config = dict(
    n_layer=13,
    d_model=320,
    n_head=5,
    n_kv_head=1,
    head_dim=64,
    d_mlp=1600,
    vocab_size=16384,
    activation='gelu',
    norm='layernorm',
    norm_place='pre',
    norm_eps=1e-05,
    positions='rope',
    rope_base=10000.0,
    rope_fraction=0.75,
    qk_norm=False,
    attn_scale=0.125,
    bias='none',
    tie_embeddings=True,
    parallel_block=True,
    init='normal',
    init_std_qkv=0.0349,
    init_std_o=0.00684,
    init_std_up=0.0349,
    init_std_down=0.00306,
    optimizer='adamw',
    lr=0.0014,
    beta1=0.9,
    beta2=0.98,
    weight_decay=0.043,
    lr_head=0.00506,
    grad_clip=1.0,
    warmup_steps=284,
    schedule='wsd',
    decay_fraction=0.738,
    decay_shape='linear',
    final_lr_fraction=0.02,
    batch_tokens=[32768, 65536, 131072],
    seq_len=1024,
    doc_mask=True,
    z_loss=1e-05,
    train_tokens=559800000,
    steps=7766,
    dataset='wikipedia_en',
)
Each number is 128 + 24 x the weight over its row's rms, rounded and kept within 0 to 255. Layers, rows and columns count from 0. Numbers have three digits each. The size before them is the row's rms in percent of the matrix's.

# layer 2 attention output (transposed), 320x320, rms 0.0767, rows 1-29,65-92,128-156,192-220,256-284, columns 80-159
096:144112091134143124152130144128181131104150085096129115125178121116145185107086136130167123105098127156142138117124108123132116135159150123126153112113147149133162131148113128123109106128109139117152148117152111091150161114108125125134130136
090:117101108141124139137141097122155152114157128127129106132130149141129090123129088117132147156111167157180101173148137139162138106143147121101128117092192116140105113099157112134147099147125143137162130189085117120117109152116148104161097118
092:121117151111188091108153138077124131120164138121123122095159135141087143130145117153146140132137114149130093114105130118121131131132121139115111182180136137119164147131133100178147143151144153121151128112123100158140151122143139119101140125
089:086115077097118157207127173122127153148176143118154126134130109125131176145141108111192156151120110110153160132133170077124131110149118174141157147135137101123100096118125116140085162119122132142075123126110138110130168117116113132104179092
097:108143135141098094117146105095133121143117135123085142127126119114122158111142126121143145121138098094141126126146118101176134121129083151112134179151154193127088128100125116106116158143133121123082144150102057172137143120115132139128155090
085:131172153134116101155116124136172107123109104121118112112139143130171104119135175106172153149117123105118107148135108142104145131147122091126140133144139106129103102126114094119164142158127090124104117139141131151133137089161110123111118116
088:067101120095160148120146172119131149147130140121162130109117146124139126080136129109128098165166134109102153132118089135130167175133114094094111120148133160175138128124149106174147113125162101161161110126110160113117138150160117125134141095
092:137106160150134105090141075121095162098109095103156134130120125094100186135085119124100120158137100153126146158112168126108135144174120137099157118154081176111166125138121145134110144128098133135110103123127101158122106126131133112110137158
092:098096155129121082218133069102195123112083184121075163149091128089129131114115137107074141140128076107135134120100147126127167143137109148137120091113139168148109140127090141101154136152132084158117155135127151112158117150127108155147120114
096:100143105066094097082152122129102110143177080096162148090127125107128132088115128142101099129151150115119183112108097125138128111093153117146113128102103137114155147155162139121138098123136169097149122141149114159098117154130095117137134127
089:125114106118125119094126172138126137128152141127080088169098125110145062077149124106146131139129153145087153089129100136154117151142095131132137116128164135115134141115103070103127100099129148140133128148092069121143124136112122157149102105
083:114165157140128133134082193155090125139171122131163134182120119134109159104154126110174121128096104078111121087117100122112145092109141105144123100115097109134136071104098103137151121138136116148142135132153160116151128091121151094150136115
092:116089166149115174139121172112134146126095196127152137146135144085166111152121107150134141129121088088150119120131125132122115121141137121116101142173125201105093141140144078131083155119135123120122134088130182047131146126131140127165158133
098:120125115163124115113150127137146148094158156135124097134129143148090115176157147093148122114116077151168110109157134106123130163116119150118150125135135189116125155131103127155090148148159150106109124174146195161112130118103114147110124130
084:132119101145086128121109117138138142135136158086127148127177146147126242098142101122142158130091137164116162096131090138132106143104138126140114093173151158109097150108131122130123140105095137147074101106106083109154133134148115100114185131
093:135135101137120130189116128120100165126147115104198124138118118123105124114119121146106145112122138141144130169118104108105137156105136125124149165112172119102080111135137098141135118132117121127093126128136126141143123136134069148119145128
098:148132102138141128157110131108126096136113123141119150115111140056101137171132176166129124140110147130134089135137131151141118151125144155122137137134106120118116149129148124084132142190104135115137167135103097077102104073123137137118129135
098:126111119106148129157133167132141153167161104122108097143130129161135184100074129133117100107149095106114112113115111097111103142168122142145107117135117136136114144145123122128089121120102133109162103107113147163137133168113133103112110134
095:119138116118136120166117081127098100162149099107098091102134120074168203143134141100178119142117113128126084115126117117135123124092116111115120152151118068107119152128129142115132093148160193150163112124163127110079093118116177157144108145
084:145126121091131134122139114118144146134104146169163111156164140126170223130141124136091125144119134129115119139139160169100102128123116104125097151134112139140117109127154050159164129147134130131096116177120082158127127103162155123124114137
087:096098138114148103138132096131142136103122165120120133180138088103086096150172112135158129138117145137161137102132147140159113127107114136112137150137121133117080111161108155123137143111105186148145154114129121105120151122096096133131127109
092:142091073166147138140093142145144090127160172119120131144117103168119142151127129123139161107153139129140120135150138112099128179104139145136128143157111169134139136148106132105096156133128149129151138148136161137127099114097151118163132147
086:100086159131092154095162183109152167171122087162140125090111146110115113136101153139142150109142153142118141109134116135108114110081106163127111184151168119118119154135140128125108120101113142133099138145141089158108136142138131103146119144
096:170095095151142125103112114139090120086083130135179155099107138146113124106117106121118102145144152087112136123143129120104123128139132161134117125110143098149090116126104114101088155105121143134136114151134149183141096178131127146114177138
099:146112152109134161140149148095127135177117169109152122122171126141131052089113104132124073143104119100124152094119135120140142113126117091111134105151176185117117124126135140146116130173100123161178116160156074145144113091145133100145140142
095:163100131142097092144108132096131119151168092142111140146159112149131162132119141136136133103103089107100128128114140121124191138133131101114172093110136017115097121163092169109107102170055097129139109135153111156128137147146162121132105127
097:143153116103113104166117128150086125120148152126120108143119151080142079133135141113145141092126146124122152151152150171139136181167138108125129113080132110141095090127155148145125121132108119119099095141143106152123112120142125144115094126
082:155135145128131147139138142139127098106080146107148058184138115134128178108094127173203104140170125169137162148130173118110141143148161126116123139186126070101160110173089122167081144120131105121154138147099112094134119135131124139145106144
081:095115096161100142141136083137128110094154163182153162093098149121146175078144086112124129129124100133110169124113106155108155115123084115129169153139126194114074091194095148165139137118100152143059149143117128188115132139110088146085119099
109:154166119096133082138137124079194113106150089101126121126191113139144160106099110116179133111071139128151130125160129146136108109136122125136147134101143160131176133153133121127112134151122157122150124128136105113134132116113127128104171134
104:126141113150124137152138121121134180070161076126117120165100151136126099130094105118121141140129144125176112145161107123157142110133140104127155119102171126157146113101165110121177116175115105131152134183090118135134073133106155132183093146
109:104135152112164107105142147128133118107173148122141130084167162129085163134124094159148118120130123162129104126116136137129144111133108125137125191154119121159164148094132114137136120153149175122141143090127144180120133130126095140138135107
113:136098090122131142214096138119141147107158114131174126129143101120159137139084125117156144153119127147157152155119147121121114136109157143135163131100117119139082089136137144139124109110124108129090127142083166126121137122126120142171166124
112:107114125101083096126125107115144130127126138140088175125112121116131140132159158116115150112165103116133140125096124123192138111102094146109163184168133178145081141109140120102094146156138098144050143136114079165147151132119119135144140122
116:125176152138134106127125107153196133109086112132142119081120135118150129103145145083153133147106150106146106119114125119110108112169105138101123137174142125166115119148115056112112154138104082100107124146106101125136157138098114144133139112
105:132130131147110118125117118184136115149100156133139153104100108111138120104161182112116112158186123116115143126112147112115159162142129096094121092127095176139145101113137098124160102103165114134145127156100157079108109134158137109144113112
118:149140132152144092107153103118111174094084098085172108143132117101096185131044109132130099156139126117135134137151151102120144125142139158081153119122111168132180157136122113149101148134091119140096069146144107175119129133141125105110153141
111:095098130138128114185154100132172153108108190118120131120090124111102157129092124119095136175147105129164133126081175126101156154151120176153110124123163143153135111110111144111126159143119085152099195145125146138125106157123110155162117127
112:127150127112112099087180122124140133109155056083155118097106105080117152083121134124095115125140139106127151124121096121141115129107164122136104115098089145131148124153143160120146132135133198104143126133130078168103107128139156111185138138
109:141126119158131100134116134127130109161122164143094120157122106108156052080137169096165139128145161148104153094139099113153130186163117113108156099122142138105107121169114090140110103107140151136136136178124098119131092126115130145157091147
116:123149134136148114126111120151111129116178128124132131172145145148076194113176092122173121162092116080109111111130108140133136088106121112153136131112113120123150111079087120145166115145140146140158133120159175116144136104102174117171154123
111:125113167139083140155119142124084102159067181116140164146125105087150081139091140142123157103113120122148154134136120155109125129138141120106109146147120168125109158152156077136103114124138134115114123126134214076113081109129140111158139163
114:118127113104109109108122134117151185102177132090135099125129159172091101179160115102139113082112082126133105076139122117114134179107101136138112102121144170148098150126103124154141131143172159108096111148125162135113138149118162109120122114
109:173113104185124126140111101149120088154133149101146111145138130123157195101146158097131134116111141164122159139120114159133129164109137123155115089143144146108087126147135126122108130092107109136079136151105106128151123139142143125132140137
113:103080102113076114155168111137092160112138133087170134149114117119102119113112130143086110124116138131119147146103129128127099132153137120088144160190173125127084112121124106133166155111116143128106142122129119118181152130145043177106155106
105:124117105112147135145109147119153142116121135117098130110121173101104131162155141193151105158102123080114096142159131140143134154101137143122124151103165141130120160116138103078136130163113153129171130098103081088093125095146147132101151124
119:147131129106133100139124167097140104171131064127095099148144105160135166127093132124131121117121092127118129142135080106143122151110163131111127131129111142125116140167152153131082116137112143127158099077159168172155085128127144120118114151
108:094115116100142109173117122148108121145178105132101089112113115038151210141122131108177126130128103134117065116134108127151091096113114096127135153130131110123169136077116128149177101146138171156163141116165136112087090117101160156139104135
113:129094114114122130111098110131151115130081164136163157158155096125180215114136145127120129118123099151110128129153139150109127137116142103102118096093108134097123101104131063154156097124120143152100108195139112161117143102171148109121093150
103:145089121131119095151137093172136102153129130132084134175132092138099082171133134136125139106131132107127115113110113156155109107119113137092127148121086128115099137119081155137121160122105168127171121125111118114124140150096061126097118111
117:128077100139107141113100137139167113114184164122106150165139134166119160144139108156115150102145151098105134148150154123103138141095120119136104163162115192149150133162134154153125143151107162142155110124137156137140139139120126127159163099
107:154117143140117125095147115103147130189117074160136105106088132110142128123125164118124136110184154144156132107096114112104131128116109135126143149158157124119089106164139124122094120109135098126111146143108104131154144151141117125144103169
113:157116125149093143101105101150107124106091119149178170071122109146113133120117111137122124113114145119124155118135139118086115129155147160122121133114123105135128139150132102092115157128101135132134138126145142161152060138112123146127157147
105:171121129141175143156155150125144112184108151122135086142152119141144088081094125116131065138138149123120164113114128112138115118120085115126125090135154174135088098118112126142121128125099114137169142171122112136104105091154132100162153150
115:138124117147130106108103092112110106155128128145107158150134095148137128145108173111152147113109091137131131141140163115114192154135134105082166106135108069101113139177103152114123104190083111132118110138170092124134098108139136105116117162
116:144151121120133115140140115169101136126136138120125100152121148077133096156144169101131133105145108137134143128109123156137142184196133140108127106159131082111081072151103134121113144114088147084093147129099126105144133129123130141099102109
108:109130129114121136120112117171132105132094170112133110153137149154127175107090116145163096120151105139141129148145208107108144146157167124137123123190136093101166095147079139166100119156119119120147121112123085107127145159140110119124130124
081:104110146136117111152118148149121118150131104113147096143148095110132034103146143152208101098136116179116105129117114138127130079096165142129149142111145140135136098136104128116169158136155141157138120162160108124128161141144096119109118143
083:156146127107136125153105130122192125112147066111119117135177123099131190099100140126160112075082116155150140134145120146107143138148151123125140135091156158099160126152095102124135143126127110122139139104159112075143133122132120125142156110
089:090154079167118119148141108151133145125176104105140123140126124150114112140088093122130129152138141133206119139114132137163154130168142142133142120089174114149127115115149109134148121147089119109139137178109139126108093134121160126178105109
091:171142142133146099121137140106109125107186111148102121104148157161069147143140108135127150089136145173148096148113145118162110143131119144116114155156093129150129131135137129123138128141128181103137121133137140178122114091145132098116134141
090:114117078088116132211078178112124114158126109127140103117134093110139193150101125122172135160096114163147140152133175121127132126140144147138146135112119113138065102150130151118109140132111121116090126144106175122097153130112133124160178128
088:141140107118118075108127114094136108176119101141117161138134119120151166140152156114118145106166107117125161122107153109165132112138099158109134165140130189122061117127147121097119145145111105121079152148108069166095110156113127126132142099
081:165166134155148113101143090146173132089109103127150106100130135130148101135161146105126131137117140145140105114134143127134136100144112139124105132151106142150105101132133081132143128127105126084096125146122113113135137119158082150121139134
084:128141103158120138128072145145139116138134145143129151143119142114127160129163144080159113164171148103122159151125100112121139190137127123103101120144102128173168123143110121110176106101173146131153105142119152072101123117166140124140115120
086:196109132157141126097165094145100118120086088103160122111135123101109177120064113109093117154144115149141145139137156150107147118158132121131142100131088201128184136118116135156124160146078107115080103135128113174112075138137124123123127150
085:140096136167112127161129077106193124131077151119101129127085102115124145117127138113081130141120115134161139097109161132128160144142126173133118098134133167134089124114116128074145134159133095158097175141136168135131116152112086167155109158
089:115143128088109101039198118104168156099166103094149133097119132121121114089117121127097122136144153120112173117122102120163143129112156126134100125113085116113140114157150156136138112118145176078161139136143113165123127146128120112178143144
082:118139097150112101137080153126133161118136156124069091157109107121147071108161135123156150131151125143098145090136121109118148163136125114120132130072170134120153138142090105121123110125137138156126131157128083134154122128123143144171127145
084:160179138150176129138105183136087131160173144128124119173119158127108179108166122129183099117114109085124131123106133153130141077111135101140126086101123130127117083109113110135144129132162115139135127145157164116134125086128146098154172120
087:121112175155127173147103123111123100122095166113126133150127125083134113136111115153131140129105111064132134111143098162130105142121141129127106129177114178110102140150169083132099127149129151101111096121135172069130109110137140129146129153
088:113130099139125120105132135118120145119158142126135129146146140174116075174123125098136111110098087136131072093118126116100160179111109136127104116144118157107079132189100110142097145131150153099108116173108185137123124143094168128090134117
075:089140125177091141125091107137109108111114147076128091133158139115085249086134122103160144126120118135114145135147092159155126146133122117132126120144134131109139135160117119132114144141097129111097107115147060108135153139125136119114159110
088:140130092122128154176149122115122151127153146114161138150126115114094105122111119146117152119101133103141136122132137087111106106134156128120150150150177120122072137128122099115153133115134144138123133133140109113137124165150078124114133108
089:165111087126167155145112130132151121142104126130100128143109145074133111155137172190129121188119140120130081147134160157139133170114149139132133159136151114128128127101173121088161117161107153128160140121083078088108123090136143138108133119
093:147106130106126118175122146118143115158134089118084121156133134168125166104079132131134102108138120112089124099147102097126115134136153150151102127117107142139124147132151132154065132119115123136175133090138149158134127162119125091109129144
085:142144103131117113165150131123113126129163119120095098087089125076137215120146122105213133121136087117116126112136146129152134127102124079117127143122125085100148156126138133122130122135160136140169151132156149114092078097117163158155108137
090:128142093100132124123115145130133081124083128139154166180157091124132235134129149140110145122123121135113140163149158133117118131137118138144102114109100177109144130115144092145181116124119168143108134172131081140130118095135139162131086138
091:143074128127130083131111081140146104126140160134120142140111094123146104153134159147147167110127142138122132114127117132201134141113126143146109155123113108122091112133117168142081139122114125105116143127133132116109149152113100132137105096
084:108072090134132120120115132125161114101178173106123131171112131174135144147139130130128164087138159093112129115130156113092105151120140136119151145162110162117145122109129151133154132139130155139137127122131180133134122114121168116150137105
081:107097124101098148085131183130141156202122109122131133116119139127108112119093142126151155115144146090118117098122127116110127104108122145123120160137171105110107147157126095108113132137113143147134159089148060160117140135128137087112122119
087:152116107148134132111114130144087095134064132143177161102133131154095132121128098122126119119169142089127138127135127100108138107157153164127134131119110097128114113123101092081117127119133146147146124136146173192144109144124139107118133152
090:142129130140129163159158149094154141175138144116144107108151142147104057094126110114094104143123106104128153111104112127141140148117105116118133095146159177117131116133117141140111108128083121139153133157146100119104117091133143101142148133
090:138130134165146111119083140124132152134158096128095130151150116143114156137138160128178126114084097093126133112154108094102157101105122128102181128126124036120128119178099149120119123173079095152146109134153090141118137113122183107109135128
080:136159129135099103118126104164124157073136151125123106138149153088111084164187112155157135124112132131095158134139132131143121193156123121116111134130135100140105092161138147141141138121104138102109112136121106110125155127122131137098136072
081:159126155123145142111108085153130096120109177111124072160131145113131171092131130169164127161160131161131156159135195112116115152164154113143137168192123079127165084133097123148123102141135083108130127137094125074144084151142083101121115139
106:143119140148107132151126118148125141150131138096097094159116104118125028145139155125195124106143098183103113112152144145130137080078161178145148102134139134123109132099112132124175137145134141166147115154137118146099149129155096104117117105
098:195118112147151107131135101106160095117139087122124107128173119106140132115105160095166127089089140126137157126142098139112120111144151131165144101113159146127145139141121131121097111119107143134145144152145110097124117098115139124131118120
104:141140113156127142122139104111109155103137086169094097133113154155127112130084106101151187168140140144160097157152107155138130121138133109127145132094169112150134133093149101104165132175102102123125134188117117090117117129124174124164113131
102:100144160068160099094148134105099107132185159130131100116169147131124131112138130150160123115140129152137118117098170129135152131145103111113120156136123117138127158105160119149147132137160142119125127101118148170134124102177071145131130110
103:133123110102154157213138114110137142116140120112179132094120127127127170134112125105175139186127101119133155128093126094135117134109129138150129131110129113147118092117120149153112138111131119106126115136128183098154133081135114153149140105
110:118159119102113104129122131110132102158122103116105128114151119132164152113151111099153142123127114108106137107140113093182157101112106135089147158125122197130088137124160117123115142129105099117082130137142060149121153121132135126150171140
105:116165154113134084128109123136197157089099122125117110109150122129136131079145146128130142112101140106139089120123090121148143125150093088111146150150143143150106086173125083136112134146134089109144096125138124164131150137138104159130124145
093:121131099098141141133105139148160163138077133131130120102123126137137130102131132115137094168181129061105161132134107089121155159150121107078126134123119179156174114124123099140157097150164134139156132144132123104097142154138111099111123095
104:168129152159156105126137089113113168100105130079135123159138104097090160143052137102109129152133106125152140160166110117119150142114107150092134126101113153111180133155107119127082140136077130137110097147143088166119150124157127125139158142
098:109090125086125100165135096087157169103121157132119114129093125126137163085108121103107146130121117127143126124120158108119182145136113152131110091109156158140136109102128148109155157158138076142116182132124156125140127149150105125170126123
112:115124120116104118080185118134133144111165088106139151083082100092115173100146129110126106133169136102134152108116101136126137116133141139127106135136089139142153117178123134102115114144127195088129145126128070148091101131114125140148118133
115:152101120182115138154105150130136131136097186140103131128114135075134048108133157101143152146178152152108172111111111113135136174171129124117157115120153133118131134139104074105137101129142164128156145175118092096141112085102125144150093129
109:138141139125105120142104107124107170110144144110123112191150141152105151102168133118169135119142113058121133113123118125109135101110136120183130111095101089123129097083103128147129115120148139164134114115137178140126154138147139106172138104
114:102123179148098146147105155135120119109087165105146139157114132090160104116104126158120170115121106068143123119167119142120087129130130117100110155153129172132117138152131079148119134124133139109131118106155208076154140115128156140173181137
112:146127115117150097098135127073161179114144133103126096149138139157088084168106110105140104104117115134133121097162116112128135162090098140132126131112130181137100175158079109165107142166184162126099112162139163137147135140142153116136150118
100:126131102182154144149119111163149124140122163079146081114127149145134229123177113115149114149104124147131149142111106147131121115113134128150099136169150157120145146111112118115111152132098150139089127130152097128161149125089128123117146117
102:098117111095093139144142150142103138135131128081150119161115119114105096113098133153076122103096113149127164147118118091125107135121163115121152150135172136112086142102141101143176169128127103165117146112145130131167147133158055144130162128
107:148099095108147131164114121107132118097104139132123140117092148089110125138142142165101104170107159113134100122161120150144135164108127143141126130130143134126106148142173124118136122136106132131146152102084073100101107109163169135102104167
099:141098112139131121169128162152119089197137078134097112125124106129122165138090118115156110155133090131117114128111115100116124163133156154128117107158130139135113147152136141124096137132101121122144106125116169133139109120084170113079129139
104:117082150095119111164127129149114113144180106120122098096103111055161198131132152108177161114124113120113074140113093128127109104111124117125118147146128096139155155070142111128177106109178158157148115132152138128096114104089109145149097141
102:123119095105116125123085127123153124108099175125148131156183130118177216135135131148109110119113121111118128119167127133114121114139121098106121136104113144110110123090133084170160102152113167165093105177110099138126153133124126107110097117
106:099112128147139108131151114129156085121133141124085150141123081117082122158166111128150115151100140121129106112112144120163110104117069159097126152149101116125096150156094137131141159141102178118155135106126107106137145147100081145109125116
106:149052078146110142147138145149131094146168164125100127136135132167103137137137130161128143127162152128106152170122143129114134142104145123129106138185114176161126125171106129134119147124110152121158138142131159140115127111126133105175129138
103:142129154168139156062123116126180133197088080138138108088102138107106116168098114129161143143156125138165122099129117112102109108107110163117129182161162110116123138169115130101118116167133136115112150144136095109138140121110120125123138146
102:159101120154087119130117130126092128129095134128199174084098128117107133126142111131138124133138138107112136130115128122104120137159120137114097120113145091130107132154114097087105135133107123120142131162118146155146074146100145144134145143
109:151118129111159144169159145092146114169118180121151125121149125153145084076099119107127113144152122115138141120092148124158153141137102124114110094172175190135096097123135153142115128132110142135170128158158084143124127060154116120122140150
108:140122106162130116107092095136137107166114130099097156164136109135156158160110154134164119128128087119134141149146164120106165124125129122084152132146109091106075166208094145107145096192096132135081130129144069125138135113125136111135140127
101:123164109112127108132156106153101153097140165113097118143123144053132084150146136127149136089099110163123139139120133128146127159172099112112099089138135098146102103147122139142129150137121141104124114120128132129109088116156108134111117121
108:136113124093131137121127089164103082177104170118161097171106143144163172097118142109154103125146139175121155147136167125134127150139178116122134092185137091090130117158098147157136106115137065125125124122074101094125105128157121147151120133
112:086136161130090135144136137105130119152093133116150083130130085107106064112138126133200098092151107184115100116158117135124131081115130154120155127087125136162129126110108120105161132140150129151146115161153104151119149131131099117106108120
101:137143112124120127153138097099199103120140073104137127102163120086121162095083139137172121081079129130156150125149104144119120102148146125127139109111160161130167113139131094117154134138138113134134120141126117076124112090155111141130128113
102:132134110158103135160136118151130125123163118122101104152118123169124108135092092138108154157119174147174108150152112140160144122117154110108142112072155104147121135102172109152138148160086124155143140163134135127117091140121159130178104131
096:148150146147183085121108167117103110103169120125133118107174146133078139114132124135131128130130139148141094137120117127145129116123114107140139153149106116145123138121136137152124105144133177116150135102127115182124166088145128132128139137
103:145108103122123113195093180126120118158171126127152115141123105106161147139148158136159143128113123159154135155108142103168128157101162149151141135137118116132059080120146145141093127127126138131080139122105189119126134105137138139153138137
102:141133123138105083106136108103109121162098131128089147127133138120138164108154162129133139123148109125130129128120123120189159092115095136131152158129119189130084117089141116108135128130104102137095127125139069156107147136147144132132150107
103:149144118127177097122154128155194126089106098147136092105127144137150125116164138103157125164122140121133092113105125114096130132160101094117111135155139116144080110144081078113138143137097121085106100152126138112140159087143121130103132139
123:135137137135110117130113152143113094159120117145141129136113129110171123121150179108136099121188119124144166135094092119135177181127141111100145088115094154143167104145144113129139103149182135124151133145087169085107101149147137117142098137
100:115108141142154088112138093117153159128092132079134129121144114077071186136087110120150110144137113118152136161155153132126128128119084116118152163126105203124167140114106124139143145145084116133113087142131102180128116137116109132103164119
089:131095152137140077182109106133216155113088169118104127155071129115128144109126131129084137160123119096153116106089142114149174148142114155129129118097142177139136129120101135122123161166122102164122178121149129116143153150146110152146128101
103:093156126084123097064172129165147133116186073107152128109093107097132134093151131131099115111168138094134161098137111130145138130110151131107100116113109149109129102161157158119137137124100191079139117130133096159110106172129127122151133135
104:135128126155121097135105129127128134140100151116087106149120118087155043072123119108171147114150134140093170107130072120132118199149146119108138111094151132130150136140099071117135125139157165140153142167121108109138114144139119154160107143
108:111156125142120140145102138156105132113169158136129131163131140146093197076137109125191113161143116043110135116136120122096143081118108125142130116135122118107116097084104096120165118145144108130118143121136158130143155129121108102144153104
107:109118172159088138163127161120112100139097158122155126140117134089179112149113145139111147096105121106139142145143104145127125131136127112110117127165096199146106117143149069139080081115143166139127106103148215072109107150150167127157153164
108:124108119132100119115162118109114125119141151149151093141151136152103107160146135081129094123120098133143103105135124118105152186118123131105127102140126171131085133173103111168099141113156132112098140178131197145136129137131131150114149120
121:183149124174122121125129115142089083145142124115142095146139121135143210106157157096117141107118146172156157114085105157148137146113146135136107088146119125117112138155127147117104137128110127119099132132096120129127100145133156119149103168
102:124119093121113132170136131113101171117127154122170136153126136112074086088089128144105127134114121112139141125114118110090118121126127117152142158128161128118065140113118102140168158127113136135122130123129115125149157124131094143101151109
107:129106088110170129164107152118135119120099121126112145087111151068112137134139159164146103186118151112118086149152157129120122144120140132114131153134143137122120146132155128102151115168111118116138144122111067093123130085155138120087142117
103:129110119118153109179113163134150142212153120095086114153137117151125173109050131130140127100128089117122106106147109112117108136131156149136119100128132145127121152107157131158123135131108142128174097105118150144110119146114127111097123129
108:101108117135148145163107109141124141159138120100092105090120135063129212121121106112212130155107109085105108130174128112126094107121105092125115174137130086139130158087140140107149109135158177149164104119152117123076105120100134155127139117
109:150115097116114129115124087130129109156096152168141139169163128122190227147116169111114132100137107151140142139126146149102127138115157110135113095117104152106128129134161106134159110141140169129093121171141104125137100122108172116149073140
100:156084134101148096119144071146143101140129137119116145150115090133131081148159163119144148106129150148152082116121141129170122121094120145121129132117087081116095123158100157125133144108093160114145125130105130133124104140134112128129096143
109:125051096141130134122111142144161145092174166088113133170131120174103144132134108147149143136145125099101132127138171127103107146114112119141119149172078153142137136148111127143137148127101160134154119125155152146108138126106122111152139118
110:162110155166103127084151150121119106187106093161153106111093128108149107125110171141143132106172145147148149106087093137084147115094118174140120123126149105105116133170132126134107133117115135114107160150125091152119127131142128128145106143
104:169118105148118115121119093105090124141083105144187175103123124148110090115126092108128143112128147095105120135156115107143121120150124146142146119085126098128116120137128093114116124125140152147173110155137137170139083140149142132107154141
110:204114127138140146139141170130136129173134160080147126145153111146139072106111120129113076135112132113154136098089127137149139127120141136115121088169164165132096125137101143144098145153088145139183121153157090142115149078136149094132142143
102:127132132162088118120103116110166141142141118131116145150143092143136179146124159157175152100110072114128133127155123083132164136133112115074177119113106052130137150160103160094120100192100127154130102129165087131126100137126161096130131148
096:118159108071117106146126096180128144087159155122127101151132150092108101135186132105151104139106115123123147140151135108132114186186108129110117124121117112151089093130110143152112139121102143106136104147112103112151131126101144132106118111
115:120130137093148153141124109140165143105105168095120093140117149142101169128110086135187118152124121124099120123179142102126096134153118107125153168183140077106180114155099129137123127152119105138147128130121087075130134127135094120124148102
# layer 2 attention value, 64x320, rms 0.0761, rows 1-29, columns 80-159
098:135136105118146117158128104120196132116162095120118129114195121122122183102115133132196133096070124125136169161151129153136146125125165128124150129094160179117114111144128101129127125113097091128161138116133115111140140093152112119147133110
099:133119101134116145157140111132129149136169121137125129144131158164149103141093112134115146146138144124193110159105131137155153113141135130126158121053164085134129147145170115155140125151124120112123104151092134129127153106106168120180127107
100:149148133116122065124133147130118104138181124113127105087149145136075136147117102105156122108121145146159075148109137116108107123123113124102150121133099094103139110121138128148136130123106146091148106107146119186124147096165127117112146105
099:129130076115133126218111192134130118132153125131167092124110099124152168140101132133147140153129124145143131132138147160142139103127149150132177129147133114109109124140134150127117132143117119149103121109120171097125126141099132119154118107
102:132149131134093089108114126119123130153138118129133162154140087136149152119140181119139148122124131144106135129093130128155149103122116137150113148131121170113117094141143118119129136126139128114084129125145094123102106160121166134163153122
096:135162146114136118118151109110186124124139113132153079090114093135151099091156111122145118108110167133125133147109122132126155139137079136139103125127121128138127101128137083141149123127107098115110122124109128142120095099154130140134136123
101:148127097129101105123089128131162117127091131117113166175123127114154135136161157114149132149155122129134151151108121091144126173166119126082104114146116153117130152103162121120124113109172128131169138133138162050114115142093145119153133110
099:141111139155146090113163126132123136134106121100166109110134116104080156138075101094110128171141142145112140156138132135100150114134080114113155124132073189149145178145113120159121129107072144124101100125124092200130137160138119133101171103
098:158101113159109143159121079116210125131101119102107162131068124113100154103080112123083126159150113127103109111118120175109164108160126141143122128119144159099142126126121160082168114145133116146136144136111167106115188103136124109155142130
100:134156107094150098072177147125135125120164108090136130085125142097123143054118107137093130107185137103135186131121132148175139144115137101097112140143091140128147117146132121133157106140165162098155138138129091161154145146108099130136134158
098:140147075171121116139115116126163130142132172142090114154139112104123090097146119085178121140158120135132152097124110123113135133133111109124101105106141128103153125119089079114145126111158145145138139169107066128154140126151140131138115138
098:130134138168124106121145126106091136124154126129121107159105154123101180099183124134184124105111104063104114128112139127130141089097110128156123133128113143144119084126117102151127125133134110147161139118114154137146158091124137079167151138
102:139095174181124175156125130123138111123111149073123121140155113079139127116143101146119131105087111063132119086105116114118112128133143110115127127194113171131119114138208062159094114126177135129134135121118179074136143102140164151147152142
103:122140096125140113108131144134123146122148136128127108152145156148091114164127135146147134106113063142153119085124128101124117197114126131151134141125094202097080146158088123125136110148171139117128095190116212183136112159118150113096113138
100:106143127164137132135127130098097149116097148090119089117134158152130233103162134148166112125127134141111137142134140169143114120135173132120115133140122161100137134143148118125131131132082095133091119128143077105151112115111159143130104116
102:112147096117123153160128124111100141126134098119148158151108104123096112105124113160099140147096120139145133121141129111109120107127134121123169116128173123111088126113109096134134128133112162108136132125133131134143109147124102162134169116
101:132082074138142134154092125139143120120094119140127127116119140078113146135159147164108117186106130127148118125147123145138130180107158157139122161122120121136110141118184109072134108181103136122103148128119063087113131083139132131108109127
106:133089129111144131184128152125129103148148131108098132113144130180125172115060128103136122116106103124113126097135108121135117132133152127150102114144127151139124090116128121138112116135144123127134129083141155143149144160145103149113143116
100:134122122105128125148137108140121133124141132129090100117098130078153181128140151037202115144134086108138123103130135144139139132119122102136141129138127073135118140120094137126119127108177169121154143110130125137125130126097152143132155132
099:123150079097122139130128123128138092136103137135136146185141109137153220148147171108113125121112138140112133169135137083100133132158137135113087125067102170125118112100162081158146106159145132148101126149121088148124126119132127120136106123
098:142101127117196125129093111141152096111131153106100167152116119124130119139161122144151149117130161130154100140088130131176131109103123160130094136132093127137088120117105163120108106131116118150123122124140112111133110146124096143131108123
103:104044088151154135140113148134133125124174134127126140161146138155148148157120135148118123087133167131090145132119111097081128167115145112137120132129101164119127108099124149126139141149090134108124152116135181158138117113099145107172129123
099:122113159121104182094123144128155123145133121119128141106108144092132132129109155123138159118160142115173137119145128124087123100136126146148104144148157131112115136149139126106128119152129133135125127116146078134144120121139119112137094142
099:134086097163136158114136131150078116134087135155157166119136116141086110122125105096135114136140134107118164126108112126101163116111152138089142110133102119106143100114118083113152138117123145127130150145118173173134126141124139112107140127
103:122156153112144182138118138116143150143115152107154093119169113139107062108116121102110103128114127089133152138122122124128127151119125134134095113162184178139117109133118147138117124132083119148146137166124081128127136097130151128137162130
100:136112152210131166114130114137121113130140087132138177144146114127131142127124160118155122093097091110119131145108133117122113087145116135103141120112120066108121121163107166094101104156083131127141127145154085160136142122106193121146112153
098:135152116127085082110125102099113125120142131140129121144140142081122099138135117141114146136104121156138173159149140129123205165185128117102144135110100115123125111136150140142125131126138152129117129126122100084141146126117155143131114082
097:138130148122135097106120068160118144146125132117141080201140144132131159089083113121157131148148116171082131134140127136157120143152149148105137139180139090113131094151119117133094116171137108111120106108102085093137090089111105101108123129
100:116114104143104100145141107099122137115183151166150165136097127142166212108135061125121149127096129156138161120104097143115139089093101118122119145132114153099119167130137164166119128127107157128135113153125125169115146095143094139103091166